Part of a small language model's weights.
Architecture: rotary positions, no biases in attention or MLP, untied embeddings, some layers without positions, value residuals, a smear gate.
Each number is 128 + 24 x the weight over its row's rms, rounded and kept within 0 to 255. Layers, rows and columns count from 0. The size above them is the row's rms in percent of the matrix's.

# layer 4 attention output (transposed), 128x128, rms 0.0599, rows 40-52, columns 0-127
size [102  97 104  92  88  97  95  93  86  89  94  96  84]
[[111 156  78 115 122 111 146 112 152  81 128 118 122  85 149 149 133 137 108 125 169 109 125  91 116  60 155 119 160 132 144 158 129 129 105 144 119 133 129 141 117 106 148 108 143 117 155 144 115 164 109  92 103 136 151  99 119 114 114 113 103 148 133 153  97  85 141 134 175  93 126 114 108 149 124 123 110 143 138 126 144 108 115 139 112 124 114 166 134 126 132 143 105  97 161 122 126  97 111 125  86 149 131 144 131 164 129 116 131 146 193 186 124 143 164 128 133 168  88 165 159  84 124 178 126 146 101 155]
 [105 110 139  97 122 133 161 114 142 160 145 148 130 173 130 126 136 128 138 171 152 135 129 163 126 110 135  86 140 123 124 107 115 144 137 137 145 116 110 154 109 130 129 131 145  99 104 128  89  96  96 113 113  81 164 113 130 131 130  97 137 133 148 118 146  97 153 130 169 101 172 142 126 109 125 140 130 111 131 129 130 115 170 159 167 116 119 197 144 119  65 136 141 151 104 146 126 140 160 156 132 148 106 135 112 117 139 105 170 106  55  83 127 147 131  89 120 124 152 130 124  72 133 149 131  93 143  76]
 [ 96 123 131 140 133  97 129 109 160 123 129 106 117 129 122 134 103 125 149 113 109 161 101  83 150 109 162 117 134 133  93 178 106 130 140 133 137 132 152 132  97 118 129 174 127  94  97 111 166 130 173 108 129 126 165 106 114 117 155 128 139 124 149 163 152 179 110 124 117  81 139 140 163 109 180 112 114 124  70 149 113 169  84 131 153 110 142 105 137 145 108  82 169 120 119 137 105 166 158 104 107 149  80 108 154 135 104 126 149 166 105 105 146 118 127 184 130 154 118 145 106 140 116 101 134 118 124 118]
 [ 99 122 113  97 114 159  98 156 161 123 145 145 106 126 122 110 151 103 142 131 113 111 130 191 109 179  99 137 144  97 120 118  83 141 127 134 140 150 172  83 116 114 109 145 155 157 134 100 141 198 141 107 102 172 164 151 112  93 145 128 129 129 131 128 118 148 117 146 104 153  98 132  77 123 120 148 143 107 108 120 149 132 100 110 152 118 109 107  99 148  91 104 132 149 145 147 138 150 147 163 140 164 115 153 135 147 133  97 102 115 135 167  89 130 137 111  99 119  79  94 124 117 149 121 172 152 120 105]
 [122 141 149 110  75 147 133  96 146 109 164 135 138 152 120 177  99 140 118 114 149 131 126 124 187 119 154 154 138 128 115 132 145 133 170  80 145  76 190 150 157 108 122 144 104 138 106 125 138 132 129 150 147 114 132 129  94 150 112 122  93 133 123 107 169  98 129 154 157  97 114 108 112 138 118 117 100  98 128 139 129 123 137 151 132  99 140 112 113 163 124 160 101 140 137  94  99 174 100 123 128 145 119 100 129 125  69 113 118 172  66 161 153 143 136 163 131 165 119 133 110 138 125  84 128 126 125  93]
 [147 130 139 141 138 144 154 128  89 108  95 124 128 136 123 124 132  96 147 131 122  85 147 163 152 111 124 117 120 163 129 134 142 127 130  64 109 120 131 142 140  91 109 142 159 114 137 106 154 131  95 102 156 141 132 138 126 119 147 153 111 113 171 102 134 135 128 138  73 139 153 161 119 113 155 124 111  83 143 120 110 154 147 184 154 152 136 135 129 151  81 127 159 170 128 114 153  96 141 136 137 123 140 147 142  69 112 142 100  74 116  98 185 102 169 132 101 130  93 139 140 136 119 112 149 150  74  90]
 [ 83 162 121 148 134 110 132  67 143 123 121 178 135 120 125  96 144 117 120 137 107 110 155 133 136 134 190 121 140 108 121 119 142 148 164 113 118 101 133 158 154 125 135 128 137 116  86 147 149  94 164 117 149 105 105 125 100 163 157 110 103 151 140 141 138 138 143 129 128 148 138 129 169  71 128 147  92 117 139 135 133 173  87 152  83 114 106 107 135  85 119 100 115 133 118 182 154 186 113 124  95 144 149 130 124 129 136 110  93 111 165  64 107 140 145 121 139 148 129 149  99 102 117 134 137 129 149 114]
 [126 141 160  86 129 112  79 105 171 132  89 134 137 121 172 162 151 164 126 125 141 141 168 121 156 149 111 134 145 127 109 125 152 147 135 134 141 128 102 125  73 112 111  83 137 138 111  93 112  69 126 173 128 145 125 140 121 155 118 101 129  99 130 127 112 141 140 141 100 122 128 118 130 124 111 105 145 220 116 126 142 120  73 153 116 140 151 111 110 133  98 127 139 119 159  85 117 132 145 132 161  98 137  96 120 135 136 100 112 148 155 133 115 170 142 108 116 127 145 168  97 147 123  92 139 125 109 182]
 [187 108 143 144  93 111 120 132  94 163 122 150  85 147 118 136 133 147 123 178 164 120 101 147 137 108 114 117 115  79 130 103 165 113  92 163 107 118 123 180  76 114 180 141 152 115 149 114 113 127 148 124 143 124 160 161 103 154 106 145 134 121 124 164 156 117 137 173  94 153 148 100 152 135 122 112 125 119 124 117 128 145 126 117  95 125 120 126 108 178 131 159 104 113 112 133  68  84 107 150 153 121 129 111 112 138 138 122 139 125 131 120 129 127 153 160 111 108 163 128 143 137  87 107 132 145  65 120]
 [122 147 146 114 112 114 121 130 124 155 132 140 147 137 144 128 158 108 142 109 106 120 102 116 131 118 145 180 117 156 128 125 175  93 132 120 126 115  68 115 143  96 146 119 144 152 169 154 195 140 114 118 142 138  56 103 105 144 113 120 132  84 114 153 106 131 177 109 147 143 103 113 152 112 163 134 194 132 153 104 140 131 139 131 119 127 160 163 151 135 111  97 121 140 133 103  44 128 140 176 111  93  74 101 145 125 125 124 129 146 151 120 109 111 135 121 112 110 112 134 128 121 145 137 115 106 136 138]
 [126 153 139 122 130 129 159 126  65 154  92 111 114 151  70 150 114 140 164 160 118 103 134  88 121 117 125 168 134 130 179  99 162 126 138  90  94 119 140 121  80 141 160 158 146 168 165 110 172 128 114 103 143 155 138  92 155 142 125 126 132 143 143 122 154 135 174  79 110  98 144 110 127 117 125 100 151 125 103 117 157 114 107 100 132  84 132 125 109 110 143  65 155 112 141 135 116 144 130 111 118 141 119 135 121 144 137 132 143  93 170 181 138 115 135 127 126 126 157 128 138 119  97  86 128 156 138 114]
 [151 113  94 166 143 161  95 135  85 130 116  82  96 144 109 132 117 123 106 156 156 122 128 146 115 185 124  97 125 164 128 123 110 138 175 125 135 140 141 166 132 101 120 100 123  97 124 139 178 179 136 128 115 140 103 105 151 115 153 143 109 117 129 141 111 126 122 147 129 195 139 146 144 111 120  95 123 117 138 139 148 127 109  99 100 137 115  77 110 120 110 114 136  86 106 153 145 130 151 107  80 126 138 123 113 135 123 152 146 119 124 173 200 122 108 112 153 122  75 176 115 123 101 122 156 130 148 121]
 [151 111 144 117  91 135 125 106 132 149 118 145 115 114 121 106 125 143 143 127  97 116 147 166 121 113 104 129 101 124 136 147 173 141 120 131 182 132 149 148 120 122 125  84 135 100 106 160 125 131 129  97 133 102 124 131 178 113 140 112 152 124 122 156  85 119 159  91 150  83 114 124 173 128 142  86 123 122 147 159 168 156  97 166 150  88 123 104 154 128 124 150  95  84 122 138 147 126 135 162 128  97 136  86 109 186 134 121 159 159 165 134 100 120 102 102 149 106 149 162 106 106 155  63 126 110 145 132]]
# layer 4 attention value, 128x128, rms 0.0744, rows 41-52, columns 0-127
size [104 100  88  87 100  92 109  94  90  86 103  84]
[[119 127 181 122 135 110 134 155 144 155  95 110 140 140 120 118 122 114 127 166 118 195 109 114 129  87 133 163 114  50 112 112 105 149 144 129 137 134 103 144 112  92 131 124  92 164 112 143 131 102 150 144  90 134 112 116 152 128 121 112 135 157 107 168 108 120 131 123 114 160  96 124 102  82 129 157 140 123 107 172 147 131  99 115  98 139 139 136 130 118 138 123 138 110 129 139 119 151 161 101 176 118 123 176 132 122 104 173 121 148 118 185 140  99 143  95 154 180 144 140 118 159 110 124  91 121 159 106]
 [132 137 123 125 136 162 159 137 100 141 132 161 160 150 105 110 113 118 160 119 135 136 109 110  98 100 116  85 156  95 121 103 164 161 158 107 124 157  85 143 131 122  97 125 126 153 152 115 141 158 120 109 175 132 114 143 135 165 152 146 146 137  89  98 127 116 107 107 122 186 124 176 104 139 143 140 115 118  93 131 122 125 145 127 107 156  98 150 105 116  80 111 146 132 108 175 116 151 156  88 112  73 135 147 118 126 115 143 133 144 186 134 174 162 102 121 138 115 129 102 110  97 173 108 147 143 120 169]
 [138  99 134 133 139 158 138 125  83 104 129 120  92 148 134 160  96 169 105 179 156 107 116 134 121 156  95 173 141 146 117 157 123 142 104 109 123 138 134 149 113 148 125 135 143 128  85  96 115 122  96 139 120 123 136 122 134  91 139 123 140 143 101 153 115  84 131 137 152  77 162 155 104 143  93 120 182 131 147 114 140 155 146 118 106 130  90 129 112 106 147 165 166  99 136 157 145 138 158  97 105 126 118 124 130 128  98 146 163 160 108 104 181 141  70 155 117 154 168 126 167 147 121 109 126 109  94 100]
 [105 120 115 134 139 130 140  98 126 129 131 186 149 113 108 142 150 107 169 126 132 125 105 140 141 148  92 125 127 132 101 136 121  90 121 182 100 162 147 153 159  82 103 119  79 153 123 122 111  89 103 122 158 131 102 119 143 134 135 158 123 191  77 138 116 144  89 150 143 124  55 141 129 102 154 165 108 167 140 133 131 175  98 125  67 152 145 151 134 121 155  93 115 111 111 117 117 128 114 108 116 118 109 144 116 125 106 153 114 121 134 120 138 154 156 130 139  92  99 135 177 107 119 127 124 124 150 111]
 [133 153 102 164 115 101 126  85 126 116 120  95  86 117 150 118 153 148 174 161 157 185 162 147 109 146 115 163  92 146 131 104 139 125 100 126 111 146 155  68 135 132 130 146 149 136  94 109 116 122 135 134 122 129 102 130 117 149 102 118 111 133 111  90 112 131 133 156 125 155 131 107 125 121  98 138 147 146 112 150 161 141 141 104  99 140 102 144 101 123  78 138 153 126 134 108 112 120 160 160 156 114 160 136 138 117 132 130 136 110 212 147 152 152 104 153 148 159 128  98 129 120 164  71 131 153 140  80]
 [125 109 127  85 105 122 135 129 120 101 135 112 151 110 147 143  98  97 144 179  95 122 120 156 130  91 109 158  84 107 158 134 136 107 146 138  95 132 125 170 157 100 110 140 137  94 135 103 162 123  74 132 153 122 111 137 137 127 137 125 171 121 116 110 121 117 144 134  80 134 114 133 106 112 166 115 101  79 149 148 121  95 158 105 112 118 125 141 146  85 100 114 108 154 141 118 142 106 144 106 144 146  96 134 122 145 142 110 139 133 101 171 122 125 194 103 172 143 203 157 159 100 150 122 133 122 108 113]
 [ 81 100  88 135 115 119 115 105 152 141 114 149 148  92 141 114 105 179 142 124 117 151  99 105  99 123 136 144 179 144  72 126 135  86 114 133 152  64 109 145 141 110 156 127 113 133 133 149 184 140 115 160 115 143 109 131 140 118 119  95 110 137 148 120 143 143 129 102 129 143 110  89 146 110 120 120 136 115 145 136 117 156 148 132 143 110 189 130 138 155 149 101 153 143 109 144 103 108 108 163 111 115 134 150 154 137 141 124 119  78 140 151 168 128  84 137 101 122 117 123 182  74 138 169 119  99 140 146]
 [ 82 125 106 137 107 107 106 160 103 118 161 108 129  74 144 140 134 142 160 130 154 133 136 100 161 118 146 100 127 122  82 138  99 107 199 120 149 110 142 101 127 104 118  69 124 109 100 145 111  99 138 125 132 110 135 109 113 112 170 148 106 136 169 156 164 127  72 114 123 152 108  70  99 166 103 127 119  94 123 138 122 121  81 112 167 140 132 166 132 124 101 140  90 154 147 127 136 127 141 113 130 111 115 143 120 136 121 102 142 138 107 153 168 133 137 124 129 129  83 131 127  88 127 134  83 120  91 128]
 [118  93 106 122 143 123 143  93 129 120  92 151 134 119 157  84 140 112 139 119 116 135 105 122 140 191 139 105 113 114 112 131 147 177 150 110 123 155 185  92 139 157 121 113 118 101 178 139 139 107 146 161 135 101 110 146 117 119 132 100 139 131 127 129 153 119  93 130 141 115 156  49 147 122  78 159 169  95 161 148 118 125 106 122 116 121 127  92 138 156 157 145 152 172 149 121 152 138 103 107 144 153 128 159  89 131 126  98 145 143 148 154 147  89 155 124 121 117 132 148 144 110 154 127 151 129 159 178]
 [104 128 126 115 131 124 109 199 135 145 121 134 146  97 141 148 151 106 136 197 140 155 127 117 113 172 118  79 118 108 117 136 132 148 173 106 117 121 118 156 142 113 155 124 151 159 105 153 120 117 162  92 139 146 129 155 115 154 133 176 117 162 143 100  90 160 101 144 154 134 134 122 161 128  75 115 137 116 114 147  75 131 194 140 165  88 125 108 119 120 114 153 150 159 102 187 142 117 131 109 134 139 155 128 133 127 144  91 175 128 134 135 136 117 133 142 121 103 133 143  99 109 106 127 138 129 165 124]
 [162 117 116 113 132 162 122 175 106 125 127 109 109 160 184 108 124 146  88 150 104 110 152 150 118 128 147 117  73  90 133 131 110 138 118 132 124 151 109 130 105 134 165 151 105 163 129 134  83 140 114 120 135 155 131 151 112 124 102 132 128 100 138 105 119 104 104 108 140  65 141 125 149 149 113 138 109 150 153 134 140  87 107 126 119 131 106 120 143  88 153 146  89 116 135 120 103 147 118 156 117 130 106 101 160  95 133 121 125 132 112  68 104 176 117 178 127 171 173  89 156 113 146 137 144 182 101 130]
 [139 121 141 143 152 115 126 105 124 128 120 122 101 121 148 119 119 114 147 125  99 158  96 139 103 139 126  93 127  82 139 120 135  72 162 116 151 129 120 148 116 129 139 110 133 103 112 157 114  99 119 127  96 117 127 122 105 195 123 122 141 121 156 161 128 125 155 136 141 132 100 145 190 129 129 158 116  98 115  72 138 104 158 157 140 134 159 155 133  95 155 117 153 133 145 108 160 144  91 102  64 149 127 161 126 107 123 104  95 104  98 192 122 159 160 146 110  91 114 128 163 178 129 144  97 120 130 157]]